config.toml
hidden_size = 96
num_attention_heads = 3
vocab_size = 2048
hidden_act = "swiglu"
norm_eps = 1e-05
qk_norm = false
bias = "none"
init_std_up = 0.0484
optimizer = "soap_variant"
decay_shape = "linear"
max_seq_len = 128
Each number is 500 + 25 x the weight over the matrix's rms, rounded and kept within 0 to 999. Layers, rows and columns count from 0. Numbers have three digits each.

# up: layer 7 MLP up, 256x96, rms 0.22, rows 134-253, columns 0-31
# down: layer 7 MLP down (transposed), 256x96, rms 0.212, rows 134-253, columns 0-31
# gate: layer 7 MLP gate, 256x96, rms 0.211, rows 135-254, columns 0-31
up134:506522519497495463533509503506521542507502492505542501549489489526502478517513530524515488525490
down134:516524546459499481530529499469503497548537482503481498518497498511484500538532554492473507464521
gate135:502498503496454464521504533503503518494512446466491525458507510488506466472506488512500504488467
up135:495505503483488510516466514485512500499492498494480500456511462494495467451540512518513520524501
down135:514514539513491473483503514473489510512494473525518541501512478517509488475508557495464509529502
gate136:513509469537495506495467511488467496481530461475491467503512489495530535485481501501488451485456
up136:500502499529510470492498516520487501499529528477469477498500519468518561535490462515509519509417
down136:460485492472525496496530479538507494480569518487469505483492452475447502486513493498516484513513
gate137:517515464493513518485534494510518523491495462471436543445485536468540507466540529494503463502506
up137:490512450493479516482496526508508518507522491532444526482500530442513466540523512493543501430504
down137:474471496493502502520477501508510492519512502474443512458487462504506517499510468493515554498540
gate138:537520487502474495501492520483492534479511480500481483473464527503504506437501498533502486522458
up138:500541461501511443477533526462486485505473473497436470463486565465501510529445495475480491494492
down138:483499468498492537507463482512532510502511458498517491494480489531486493471526511495492496547509
gate139:519468476533474463562524518454533511502528485475517527540533536482522467513459522499509491529461
up139:505476505488517491495494490475509499474478491479504512544466529467521514473506482539490480506464
down139:484505480546462477528473509470531469481454526464503480499483496506495482488497524523509521472487
gate140:494499471433471509465501512503505466462501503535534492490476471459502507491506464512492447518479
up140:467486466530484458503535547490503520470527497441475524467529516458494486510469539504529538469466
down140:493526468523495484529473497453529461519464540495493477494455537491520507506491493486492524537496
gate141:463512481500511496448505519513498517470523454456481517457472525490499460557458472487523485464504
up141:489460502508531448514514476490526499507521477442519515516461539491494481479429524522457483535483
down141:457486472481516526491531464521500512464497531512498501562470467498486458544524481461491453524505
gate142:527499518484499486497503542511455468485482509516462516474488467469525485504514483478480471485511
up142:488461537508474504495468520505459486506489475493501510533516493517446510473473519511513502483465
down142:506519486489523512466523522521538492521475528476489484497479487539498490489505489503466482517542
gate143:483475499488498549503511456471505507511442486518530508485522518489482531477511474479504520505515
up143:493510519505482476498514476513496476472517504560530511485467521497495503496504522492489476503494
down143:494464515467452485523476554506524491495484488504510501504526522476470533506480509467522540467517
gate144:491493507475458491542515519535540499486502472523516526510516465541534504510504484519503514525468
up144:490478493512504497490545487512499520466465474434478510510456476510517504500501478459495533470490
down144:496490522541519536518448506495540513494534538520541538528455525508487507483478498517513536443520
gate145:545529496480489509494490460516503495538470485542469473512488502521503491528511472510527498501519
up145:502508485501540533499475523463481474476464465533500508464469525484496510509457484448542482481511
down145:463480487494531523479512460472519488527506498495540507508492520505497537507513548526507481490516
gate146:482475500490517471506543553452512505446519488534513505467538487538515527460456509474547532501503
up146:494483464540518512480495499479528487506526492459489509499510492533534508526496484533529560548482
down146:466481526473546482475535490495491523535539491522475467487465515487504488473524508505506498495469
gate147:450538469551479482477490483540467571484551488502493517459480502497516538528477482512512479502507
up147:503500508465514527515533455509491495514535497513513565549485533478486469455480539498462519539554
down147:511486527453513516510535494496502484507524510515502519498506542441504509458431540514472478501497
gate148:531483481503488491492508537510514516493479476526519496508508555513489504453513483478478558499538
up148:496496514434494512485500484441486509510500561507494523467570492514505502497519512501514517459489
down148:516470513497498469496463527513494488473496519504513476460543490484537493502459465490506501471498
gate149:444520535509524474515551477494522506480495486488516546492529523522481491539504488513483491506493
up149:511500543518536499492478512485483539502518478469484499475487477497518495513544520522471513505518
down149:527487456478487519514482510515442488486495509473468495536515474498514511458465490464503477537524
gate150:510513507474513522523533465508476536463536469534451479521511486504517497476495514496520474498518
up150:458511577469521525510478549520504485452501520554521484480535499526510530519512433490505527470551
down150:493466510537482499487507487471522509563514476535544504487546519484510508498494502530516472480517
gate151:527535515466482512470476486493494486449497478517493521500503556508513538500478525505538481509538
up151:474493517523522507514511534485494506528520506479508485498477472472502476511520523492478517520479
down151:429517477501514498522512516504507514464507480508497515480502451495517527535493501506480474504481
gate152:502473487511499501488466490487487559511479475505492510504476536503472472472493523515493492495523
up152:489527498491486543437461489507506498505552511554478495467508503525521546461500498525511516483492
down152:484489477507512487472520468486498550481527518482514497464475527527523530509460498477523524451460
gate153:517521535484473551525506497497510512504504457504478521516468518488537501468480525490506458478517
up153:503504499519522486468578489509472537487514476530481488456508500508495455510547526521504494508506
down153:511480554495501472524535525511522486468488451477505503496457542474495472508558538496579461510502
gate154:488514491520511484476535525523451513479459470530521495510485459482511517536496519506481480481484
up154:463484497472489511487488516498524501510490515537528507511529502464478513523498466488439496554521
down154:516503564481513487531481489507506497505498526504454505481524489498493532538480464516510525515489
gate155:507464541536471507525471495503477461469474507513509524580533477498492492473474503525501476506515
up155:497494509497502475505527515504492457471513488542496479508482543464464521495543501481440502530491
down155:518486521524496523532508497524501502496477509534490480485445507512468455517516527471527462504471
gate156:514462490517534481446533505448547491474471453477460484522486462470467430513493485519523493476509
up156:444491459483504545462572514531513465502471450472486508499526489529513462503493517504493521488501
down156:523477440468465411485527464502499477497487480491472485496537459461468488504498475491489511509503
gate157:498477517496528514519504526518553486526522530532572471518488508475516506444522499532546496519520
up157:504480484484513546480538513468487493495532531499507451524446497504562487479492510508539478489514
down157:467515501517475497479513485476486469489509506504472471490506470434505497452477520510509493485485
gate158:497508484479482474468478538484496461493530499515507503448489503534498540471474516534511503596525
up158:519500482545515471530528499469492515521483495494483470472494466488467529509504543476507537482525
down158:517532525478548497501481504512516516498517491473494530523508554527515489516490490479501465478478
gate159:440471521509470517522496496536480511536544521499534509522487490501497487489514508533470463502481
up159:504495466497479534434455533551520513518507535523462493507491468518526494495524494484482501516491
down159:465485460533466487499495500479476516497483472487467506512517514521481532496501505475527508458504
gate160:531504511463479472499526536500487467481462490473513506506464499516491476496450476495445496542503
up160:478505550514531459481496497479512507465520442524495466523478492535467502502508509518485502498492
down160:469548503533513452535479498513503521457502517504517524487491509541484557536525500484519496504519
gate161:506458472505490489461510513505468488505493500544505506508508539514553487520514473488510537488472
up161:501444491539477495474467465475509485487580534501509522476517528493499543504483484538507520480497
down161:490456495485506515475492551536464502511553497460466506500522521480511511556494513521440496472473
gate162:489481499488486491504486501543473513507528549498477561487509468510489496486569510478550489514484
up162:504483461542463534496492501502501520467481535489477471460481504524462487466497530487510506497508
down162:511499527535518454485483518479473486523530478483471467496481494495471524479481498480533532468467
gate163:525512563510532470495507524476498510486487523485500492426522502524514498475492504480485510521503
up163:466514502458461507525469476463470461481511510537532524549545470511534516540477492500463485476488
down163:529477479453471488516518467511526490547506503504472505514509544491481483461464471492504566497506
gate164:484491519548488482462491498513465536494483497536482505491509483502498537499527534482441503528483
up164:494496535455509513499474535501489469495499491496511480453505496519534485469520508527498504478508
down164:496490499523478484474496518510500503488487482494479493501481470495480516475525479490533488501507
gate165:516485491475494492489468523483448527466524457440481529486475481458472459476517476519490487496521
up165:473493476545508495518499472487529527490469467505477518512533485531502541480488503475498500546517
down165:493520515556526531489499469532475503524522513518507518486507466530466526515514449495507530481460
gate166:484465536523486451536484477515509508503525489511468497497514511514473485436532512487480467477516
up166:516478487502486487515476525504475481491545515544504487494521503499480489499423507521528511499517
down166:490513528498490501522566462477523527487511521557470475512524511498586498553479530520498511500511
gate167:466502516477474489518490520551532496499515488493510520508484547522509486490545476510502500492483
up167:456535479503521457490518510483487443466533497495476503534511488454525488457507519507503469470477
down167:502476508473468486488488527483514479490459468483524488485515501538500469496501521506527484549467
gate168:508508519479487505490486500460544462496479505507474540479475494534488550522454490493458520539441
up168:490472516475552500523524517491491453469488511470468541511460548488472517499523497534510500482490
down168:498436511469507472491516506491463512508509537496492465513517493509503496494518475487501542462491
gate169:513495482500441483541531459539463455566452507530491511456481491502491438495529495491537503510526
up169:522499512518508501486489482521478477525497486523511510493488521492492518526471535480500496528495
down169:467458488517510503500470506505485507479522506518522502533483465520516538549459470466511491495493
gate170:547495496499517541484516523513521480484485503492521478522525517536511508465499571489507504539533
up170:498487504476449514473518521461461510497491517503484513518534467515510477502537561495474476497469
down170:516495462513536491520491497452498451489546520492520534479507524518512494523502463526494487424498
gate171:522472462499543531467491497508490475532482534548502495486512496496475486465517480499478501510488
up171:487492562501526487536507470490498493506525498496490467533532489528461516518494451511518484500499
down171:503513457500499471497523483510505495469499488522466450525487497484471536515466510474487500477519
gate172:532506495532476472476504479531509533458485516506511503482478509525465471507487492448494467470495
up172:459477481520505523527527496533514499474515491514475494502502488510525470503461487562516497475533
down172:497461512512536525482472494486499518488528533501520472496457538496527488499497515491523505497528
gate173:453514479486552506476476463508535519497528457539534508519454492515510542471481511495520454474459
up173:505542515479489504526498461512475515507500537514511427450494504481518506501445492512507533509483
down173:535511519468516522472537519519500477485469486483528519527518534515478508541536464499486482534508
gate174:489460494450521515482506501507504484457498544475459485484463514517444481499449531467493484477500
up174:520540467538523511495479475461496525490499531495449535481512535482482522484529454473474473487509
down174:478483521519481524472479509534512543501491562506479524509485466475474476511554466508480491529515
gate175:510503524479497526486463503519480534467519498486465512424497538460524475511561504453548464535517
up175:506521521479535494540496489496500487490523511507524526504510477480509475517516485454515458455506
down175:498518496472500479471522553495509503498490534510458539498510509509497492543528485456502485476492
gate176:501462462462520494465469515515477491461531507476493502507472538472486516521476465526477507439460
up176:503526440511489455494514475486489506490475529490473477453519544459519515483489489542498508540517
down176:443491533499472487505490475492499494527549536474497450521545481499528494517459483483506460539486
gate177:545500476526488538511499558489457501456498506511484528513494535496507482491492511491506499496507
up177:475497472533485465492513479496527541469425512510530530514499476522510503539510490478534450491507
down177:607491494526470496475499499484482533502481509504544529516487468522493499488525469497477485465471
gate178:492469439523483525502512527479512455535512506525488513479541496509513497508492503503516498469492
up178:461520496494526535523519500522487505492466464452526481522521463477494491549524544476448489511548
down178:472503496509529527457506550469546480498497487531512480461532490530477468502537518478526484476494
gate179:509450465530504534511498486480471496506504491504462450509473528491490545517476480441482503513491
up179:486516458490522499498495489521479525485506488485484486533513482493526495503447478481502509471494
down179:539489568511470470489509493496517479503476523498512497449498518520486504530488454503476520446552
gate180:474504532496480526492536500495470504500464553498473491505501498478527498497458457521491501463487
up180:472494521498498506491531529504479478525461531492470466507489539528517517490470524475480498503493
down180:497513491522515492504508467500482550450480484527534528514485462512487460517522492513501493487521
gate181:506472519513475475475496530526504471505493503510539517511536508453476536508475537500446503529504
up181:472531456482493493491509462481479473526497496504483468513521488502440509522459461485476493519493
down181:473498477542510494480480494507476496502472500490521537426529487474490527502492534510496526487500
gate182:475502506489515508496476529526535502522480538467504519443506492496479489481553503526474524480497
up182:490516505506488445492509512516536466493539546468546512498536477453533532462476495514485481542519
down182:440502472527511503506495488514470509474476522516543512538527504497513524533523450509488523506472
gate183:488489524530475536500483447471486534537468468516493541508511474500500467514519457493486517503527
up183:479460524496523516472512496504536479514504534540492513553472509490539514514527500506471519559503
down183:485474515462464551517491504491522496526527482463513495508454476475485529489503493539534495493453
gate184:528500528510498498514563501513503521465468500500534518449477485507501531464524473493505467551535
up184:527480505445520547512494505475482471556526540495489496481524532488487511521526488487476492534498
down184:450493534498509483513494461480447520517475473493473493464506517503521475487497510524516538475460
gate185:534474528528515569525486505528514509508475462488518475526513524514538521528478465501534494455517
up185:514475465506508485515546518476471518474475476486530522482511496516508488511495532521512511523445
down185:530515489490496507522533545507491496450481515487489517480491495510542513491484538435492502545533
gate186:489521469503481559460495536499484496475485514500499519483509503493527499490493532497473509506532
up186:481504491498559537491518456472464508481490483469493487484490529544523505531499509563441464481519
down186:523518493479506523510501494500499487492507525532514499500472524513478458466470498512506490472512
gate187:498502497469481511509499536478443493477515451499467549482558505454509546444519482504493530532456
up187:494502493477509534463488476478516523529518499498519513502458510439493451561536542463477506526497
down187:477533471487499477550515506515502477478504485476489521474503494454502444508503470520456475530502
gate188:491509512515502520496521550463504483478477488525506482494503502501506490500471482498559493504520
up188:519495482479460505489531536506503500507506530489502539480550482521501477520481495507530493499495
down188:451486504497502451485500529520558498505484523483457489534462505468525534529496483486521460541521
gate189:498483507493491496509525483486479480520522498498520515443499561501492500496481514517498514513547
up189:518517458540456500549557514499492507503541497516515510485498483483491480496497498464485498493513
down189:464512501514490533509470442515522517508490521453466511487515510505473532487457506527500506504480
gate190:492470502522542478511450525484535497478517513507451506467484487519509469503518489477491482429449
up190:484479525477473502528496504540475511469486472500525535491502504494521481523455513506504487507531
down190:510473471477480527500536493552493513495533507474508559500454533533517536485462506531525561505544
gate191:523517505462503489499523506518472516528555536507500494507499497504504466516505530543524498491473
up191:492467520507482511495471513534476499501517523449464540521544518495483496510472505493473482502527
down191:475465498440486483488522530494450501516546486511533520482494487483503518503493477534503544495512
gate192:486510444500501513523507545499499481512454467487460506482516489497469483516449489516477493487461
up192:507491478489491527473465476505504528515474502527511508487498501503492457492489505514500490483515
down192:503438514483489504523464546546489530513489477537467516533519508507465513457487517445522508508503
gate193:531564476493518491483483480568507479548516489517476478472514487509489505481490504522519503501489
up193:523501482516494516525489486519486515538471480488504511501453534458513499580520488499491489530523
down193:524522489478505530493512484525490530500474509457509464510504517485531536499527525489527516487558
gate194:469497534482500488541510516467473467508501500530522535516507495478534515517501484525516524497448
up194:499505534524509509523509473505463480471522534487498542499506508532513458534520503515515485507493
down194:509488483500480493500482466556506523490482479492487482480488508503473497467470495462501493497524
gate195:461527473499515499490476493505516476551505501471499491509502495507550541492527512490518526476448
up195:489509475484511471505495510527545486535542448490515536529511464517504504473512472505518497486440
down195:501491516457516492493481496497553495565498513539482516471500507475510483480532485499496466485486
gate196:471504502507503516476488485468479462463505511500467537486469510507521522485509530480516502492536
up196:533517488544473471488469500485467480479488490488497471486506478516515536524487465496525503501486
down196:476512495505472486502478491490511519523492508519496502514488532520477518483480559456504530509483
gate197:509501478451477493499531443485466500491488432534525477490501527508460474475494487500494486485492
up197:549532490454499508484498493498502478544480428529456532495490494498528503493473471484526508483496
down197:504503484505531544545551503480484496466497502457511476501550460479531498514503462526521474475529
gate198:474478478504480478495466493486478496528532487435483480491547505529507443491457523501506511493518
up198:508544475500469473464541487504486475515501495512497477500491476512501467519523490491478476541511
down198:502507481518444500509494521465493468497505529487520487527498513473484529478475511457513476487465
gate199:546522559501509497530515507501455514495488540526503511465512495484476498471534486539514464465529
up199:549464496518532464497556466490502460533524464546506516535476529473551538474479495481505504527467
down199:506490458506466510494492518495486535475479500515500495515529472459478534525525481525512522507472
gate200:499478475468530516507510497521503540532531505521511514445503528493469467471489522516480517517525
up200:456507499531535485498500541469474463530508489497495513505544482434446533511488484504511483487495
down200:504482503520508480553485468484491469504485496461532484510511523473542481519495479538489453486510
gate201:513510498524500546492496532513482499460502490521499492493521508549521506500465529480511474492488
up201:459535523530488465526501482469525515509498520486497499508478547512496524511481487430525517515460
down201:483500524516512448510476482539503492530507505484500483484546493448506478547525509518500519510526
gate202:499521503467475512473521518449542557513520502524519545470519506494522495473496483502427477487502
up202:475546480479458511504506504489517486469524527552513518508490513509522512533554529458471473523488
down202:511509500460485486492519487499508496513540518488506530484513534443508525497517473540498519480510
gate203:475483458477455471505493507457494517502501518513486490498499503567491490512493485517505518502511
up203:463464496491475493474552497516481523481503525476482494476492498451502496510509453493530489486510
down203:509508500503473489499519502499491474563509502509504480505457508503494469500502501501514559504486
gate204:515537540476504513492521579512531522466505540504491486482428488513505524474474521480485495493469
up204:512471523492473532489506475471500529494516479541512578486488528506508474535529443554477510467503
down204:481464465495481497527527503542432468497472533516514468513504519502502488528473472479522552524534
gate205:486550507483507519498507513532460485496489514537535474498511500482493487487472515507507493490465
up205:492547479469506490517495492500536473512456500490507490444456450528476502499509463490442464509480
down205:464504513498479528533522500521512546501481517479533467523492499497481506472468518527481459478486
gate206:494541486476501525533493528459485500483489509505450458489545469450488529482499460538536449497496
up206:498458466535501506479509505503481479503516516523492488469528522491537486536470524495506516524524
down206:494474525489463488452544509486468475513475501513503470529506477507496460518476518505514515443533
gate207:470518493477458524498545458488525496508528470529507488465454539526510514502471536535470490480518
up207:499495512527446474526490538487534525490494498452502507499484484466509517530535492517496485512527
down207:538507503481509462463481499480505498466468531515517514527481482470500536474522462516506499486492
gate208:466498489477509536532486467449494483512504492504494482495493500545493510480471514481468471515457
up208:442522460496529518499484507513485502471510528518446488530455490504504509523511507479474452482491
down208:469519484479506490503451489488489524507484510554497527538482506448524440489467552475475511485509
gate209:525501506488532517517525496423503499500503480491491500501537510499475509492493475478563472501538
up209:570514496522520516519485499498538484501540476463513494534503495493468538505491497474512500498518
down209:503543530487577519544503483464491491523453507470494484531450507491464526537539528493464480494517
gate210:480497487510485503499501485484506521534482483492497507508521490523496516507454505516511473478492
up210:522514502496544465507469528524517470528509447480449463494466505548525524492475524507513442453487
down210:535468528497508502502494499515472496526477527482503506479459520557516462546484462479500514489517
gate211:483516523501457541527488519432516536477521503510486495467515506514482493442487521505512533488496
up211:570517527494496468522472498487479519539519533503492502514479512528523502548488539497505528526478
down211:499506484508461550517531525515517515471484495482501475484470520560485534479479514496464529522516
gate212:506506485479499467510520525539487539495534485508480489529501516514487509477454491512532495502516
up212:460495530486498449477526482518493522492475473487498463515543487495549494472508500499477493480476
down212:497425479440529512495494498533476503509527482505506507484520483539517531521512470478529516464500
gate213:517519498512506508515534493509509508493479550504539527528489535494488527520497537508532518522484
up213:484489561467524526466507482458499472535486525541533479525497471489507501504516497489500535528471
down213:482482506433520516479512553471534501492490503513471498497526482493468514517495467479502511501535
gate214:508528529483501515466543519464497530489462497477514490482484498500519512476489485564549515495493
up214:501491459447497496529482533541511467512514490510514473539487498487471507505515509482485477491528
down214:482521496507523517513552502504502494495491535539484472458518527520494461490505465492501519503476
gate215:441496459525495492531520487489483505489526534464512556499503490504491542514494479460485494506483
up215:469457452480530498550500510477525453478471503503482531555442504546481468474494478497496476479485
down215:488542531493445495469461480556497506495534547476510525496478500484487480487511512532507504486490
gate216:504482497498450471516471495473550514500523492464517499450509502511533510497489507524489455505532
up216:546521483532483465462538541500509499549503452463541456508471487519522512519483512494471463490479
down216:511499512495538520444535487551486486501487503478489511523480495499498488506494495489521515505491
gate217:481464502482514478520508477466492476445513516496489491500500475527505497485481512426469479508524
up217:472538514551473519493504515521487467486476507498518490492468545508483471430492508535514488513504
down217:470536543509469509545485520507494533503547499561484481510492469495503498485497495519515503514511
gate218:456512527515519527503498534493499506491484517527512487487490500533538502511484501558522466493484
up218:481498537525501490522544496507506513456438502484492543499523486536487482525514485509473487479479
down218:501530496547509490527520476506505531510510477447516523472469510478496513526489472516533484509483
gate219:512505503457505460479509491549518486536526518487494541520513475517493490484505513488504486515472
up219:490476535475495497539459539478524501511521481499544543488499517509518509508538486555457479478498
down219:492481505465457477486530511517500526511506505503510525525479478523508519486472499521532518457505
gate220:490470497502517514465470505532514534446487499475447527479445485552504511503492511539494484563506
up220:499558500501499524485541533506494516499509486504509481502533533511513536488497534447482473442519
down220:524496456490434505492492522489525489497498441564500480519546504483481502509537478504492534492526
gate221:481494539468480488510504524508472496516495491466494499519500474507538494513455511470550468530479
up221:476508472567519501502449467518537477517513529557508512548505532495489517484495496463500504516495
down221:466537469502497508517509482546498490474486496503512465481487522480485526487513477436469474496500
gate222:512509508476517506469510485529513536497533494510482503508523515469502529513509480507508505523503
up222:509522520486497490497528514494516535505521438464511522479537498520499488491476505509529512510500
down222:467552512473456459501503470505502521474548526494487467496533505473506504511536487487501480500508
gate223:497456507488509464481484530503504450494494469513474532510526551485497515486487489503519490488512
up223:527462485529475521518466535524461461491503538513532527519435488526465466469490501523479547452492
down223:498490532497501557493495514494504486494513472520465478507506527525520503537499532507474477507476
gate224:491497544501478505506473529509485480504475507451513498474484484444505420497541497561529477508481
up224:478485476485535489474531496506478525459519536508518533486487520521504547462497517467520507518469
down224:498499464490507470511487456491512451524476502485511488457440489490496499503503480484546516489447
gate225:505471544456528478523461503508512455509526522472505483481526512486486494515527533488551532486452
up225:539512506498472492542458514506514495514491492475488505498477473511477509532541474518521531480511
down225:523502515515496483485494513474523490509494485510498526530494490535509527514478503524478485511539
gate226:474475517477525477488478517502476469489552514525499535483518521521511510442487466488482451501518
up226:431486530502496478493496493464508428513527463474494527492484486490503539521519522483509450481517
down226:505479512498507525517509519503525534524524516488532498548490512507500469512524478499514516500455
gate227:479546447470463504474508519495434501495510469501493500440517500526527500480537474497517543497510
up227:512478505550500505485465497530535469475521474497499466515493503485456519543463506547510510472494
down227:521527554480472482546523493521522518484487529487510480552453510493505488500491532523486491531543
gate228:480513510509509465483519489474530500505508484500467507492506492501492508508488478476495476491457
up228:488506513473521463455549500513498491505498515506516490470522475512457484481488532493484466520503
down228:515489538535470511499500483517531473496510469494503482534480462524506538473511515511522490523509
gate229:474526565517429493495528507509487523543501475519468465447491462489525482494479514462506472495514
up229:495503455458475516485534481505483538512512506529509452459464497476483547520489490526512527484494
down229:518500524521511468491483495481473460509491488481494542538509476471446484502486531512471490468508
gate230:518475527451515458454487544498511521472520491523527504515523550523498457489514500505502470492471
up230:458453469515491551483553483503497510500541503472490511538461498470490485518548477467515513535492
down230:528510484479483472495467512519509474492446505541496479521508456528486524504515498501511500453427
gate231:509493496530494526487483505527503493550517513518475479457501531535492509510490496511514482467487
up231:523546492506525471472498535502491513459521530523441460501509540502485511440496520492505504495484
down231:477503521514467454494543503531488545491496505501480499525548487467473551456474524529531510513464
gate232:455506464518493527505544445487462497452475496516509479502521491498515528485526503541537482517461
up232:477482534480470477532462500527520466508535495499490506502480528484476494477554524524492557456545
down232:512493468528481506505495485520500563479538509499528489565485506509544484476502508496485471487481
gate233:466547519522495478534509476504503507503479498522479501480479508512485462520531471493513501498526
up233:498508502526508485509485520483538486461472465511492435530539532491493556514526524490494530498487
down233:499490482482495496497478521504534521476461522457477524482496485495520484520453433533491517498517
gate234:470537550491524523494501472508488505513541504459482518441495503463483535453474479521502498491476
up234:493455489513487446504486520506523455501510489499460493513523456529470456560489507493477462489506
down234:496436522488528554501531473474493498516514480466495500499512515515493465473512496527516497481479
gate235:444489470537530515489476510433463467520485470514493456462553517557476531552515497490510468514489
up235:509507495491531499484510481483499508492521468515457461486480506506442533473534479535500500569500
down235:514483483498504492517465508488533486520500502519519472495439495542488472504472496494544529505492
gate236:451520475468494484503499466487505507536544494542492528546477495493513478505461488468464487510498
up236:471496524498454518472518523500497487448497498519514466478567528553497530487503508550538498472512
down236:519475511478478473486501546520520523486488455516475493508506486573484548502487473526523508534484
gate237:495466514489457520522492448520531478460494500539485538476515510505525473520485486531474554497533
up237:491499440488472503498506503491505507506493485489540510511512512477469510484510499490513497502508
down237:486497511509498526549482460550529499473504471502491508476511555522520470503482517501504495489543
gate238:497478529507484490513490535501497495533534518466487520500492468439505498465516486482514467482451
up238:484474470508513477490468482502508521508524500510518494523463504530484491526479524487490469517465
down238:498508513510493519510506487479482437507534539485485473484495502502495478485517552530495486474511
gate239:467499529490470498494466484558478500502467515508498524530465520522465454537534514519481502491517
up239:436476526465490503478496504518489441491427525532465525498503473520478508516478518464507507525520
down239:513513447531523483538461468518490525542508504529525491518486523470502452463488508489492465542473
gate240:498475485528487526499511517529495483512487442486493465478515487499505558478498501528501521528451
up240:543550495503511453499526528502520465459530526544493516485559456482482509490526497495532494508463
down240:461518523487474458468500501512492453511477485488497468523523486475510522528501501492505508550454
gate241:492473468455486539455502507513558489479496515531555501507480474500540475518479479488507517519511
up241:515459516499499461552516499498510473504497431471542479520535499479509495460477511509528492484497
down241:471496517473500494537491497494506502494489484509497534505512433484506464490521510500488534497544
gate242:501484515484512446536516505535469507518541508470499519489545496485492509482517473475476446482442
up242:499491483520482479486534474489479508508525526481480515494469491494448515521502552512499508530495
down242:458504475509540483506497495498510498534492479521502519494516481501527539564457499503526489477496
gate243:538493518484493504526475485501485473506492502517493505473494527508521516495475558535459503488472
up243:496469534500518549480502509526487508513533492485541486464515462546496527472473467502514517508465
down243:501473518451468521567536559512498549487453504457510531496483545521535510467504487495505524480515
gate244:504499430483527490453465481526507485507514490544502504492467497521514534481515480502491505489524
up244:501500535521458476518525507485496489515464501495515486499490550498519463499492529472487501515479
down244:532532445464497510492501514527519501472508482513503488509506509504497541501536507510513504519502
gate245:531493480530493475486469547484524533456460545514485493481528446502529501496501510443518500556543
up245:489504501535532514518491470490515521529514520484475533502494486513460503531512481490541510457521
down245:508481511482480485545449474545508476503535497514475450487496491490506507454450522475504524509479
gate246:494521462479475484469502492486506549494540498476477463496450530547483494516457475483525513545494
up246:449516478509506488467502461484508526473532506532524533530509476467518498505514490511473462527484
down246:512488504485477469471495436493489491526482496572467507488560476488516512488509545537487511445498
gate247:506494473479492467509519486497447489485483499492493507467502472567545487481506475477483484508509
up247:456523504522489540478490527462475497468500479496512535529468516501516526477490506548510499523455
down247:480482521509505551493538501542527512530429502506483540516500515483519488479533493467465484535477
gate248:541502498502496494482475519508491521517512512478499514485504513531468490482474481522459529509518
up248:507489494502495502541479516466484496532520481494501533501450491479548521494466505507497509517507
down248:527463572521476506489490516510530447493512505502505445523501490507506520498456479502467523564522
gate249:474491495520467485511500506527486512510510513485518536468506561470499522438484510492505491527480
up249:487484523429505494496531478474476467486464501536531503468549493543468483447561537496526477501513
down249:498516503427537497514552538461458493525509480523542508467502523512478487508503495478517499481521
gate250:507498538492491526431473526550531556496469540508517496498540511549492518525509487496517512522509
up250:499508524495495490465503548491534509495518512524502455454480458492532528507487505539512460489545
down250:492489510515480494456494553530507501495504525516441523523486527489476503553522477495507540465493
gate251:572526468477465535550492520533498470469485475497517493536496515498533488513550500491500493516515
up251:494492490448481512499522493481530516521521495514483467440492490512475504505460509514498490490520
down251:477516510533506518482458500475515511532517533454480474485548535491445460463454521535496509505505
gate252:484506484505447490462508552510505521518508501477496514465475537489509496477480508434487444473545
up252:483461512506512474479494470509503555508501535466487483512497583514535473547503472535479515507525
down252:523477516483513540497437449502553472509527532518491499485563490528447492543545478562515527473485
gate253:473476517499486481514453491534527477489508505477504526511508510507454500503487490477541519485463
up253:520525549524527535522539472460525493494489482517500466541489550507515498519459525505473506520501
down253:494486496546518471513481476531485444492457479494509519495539512483512540495522508500488486504501
gate254:546522472510513444533495504510500512479521498499540485501507523536503535517488514460542490503487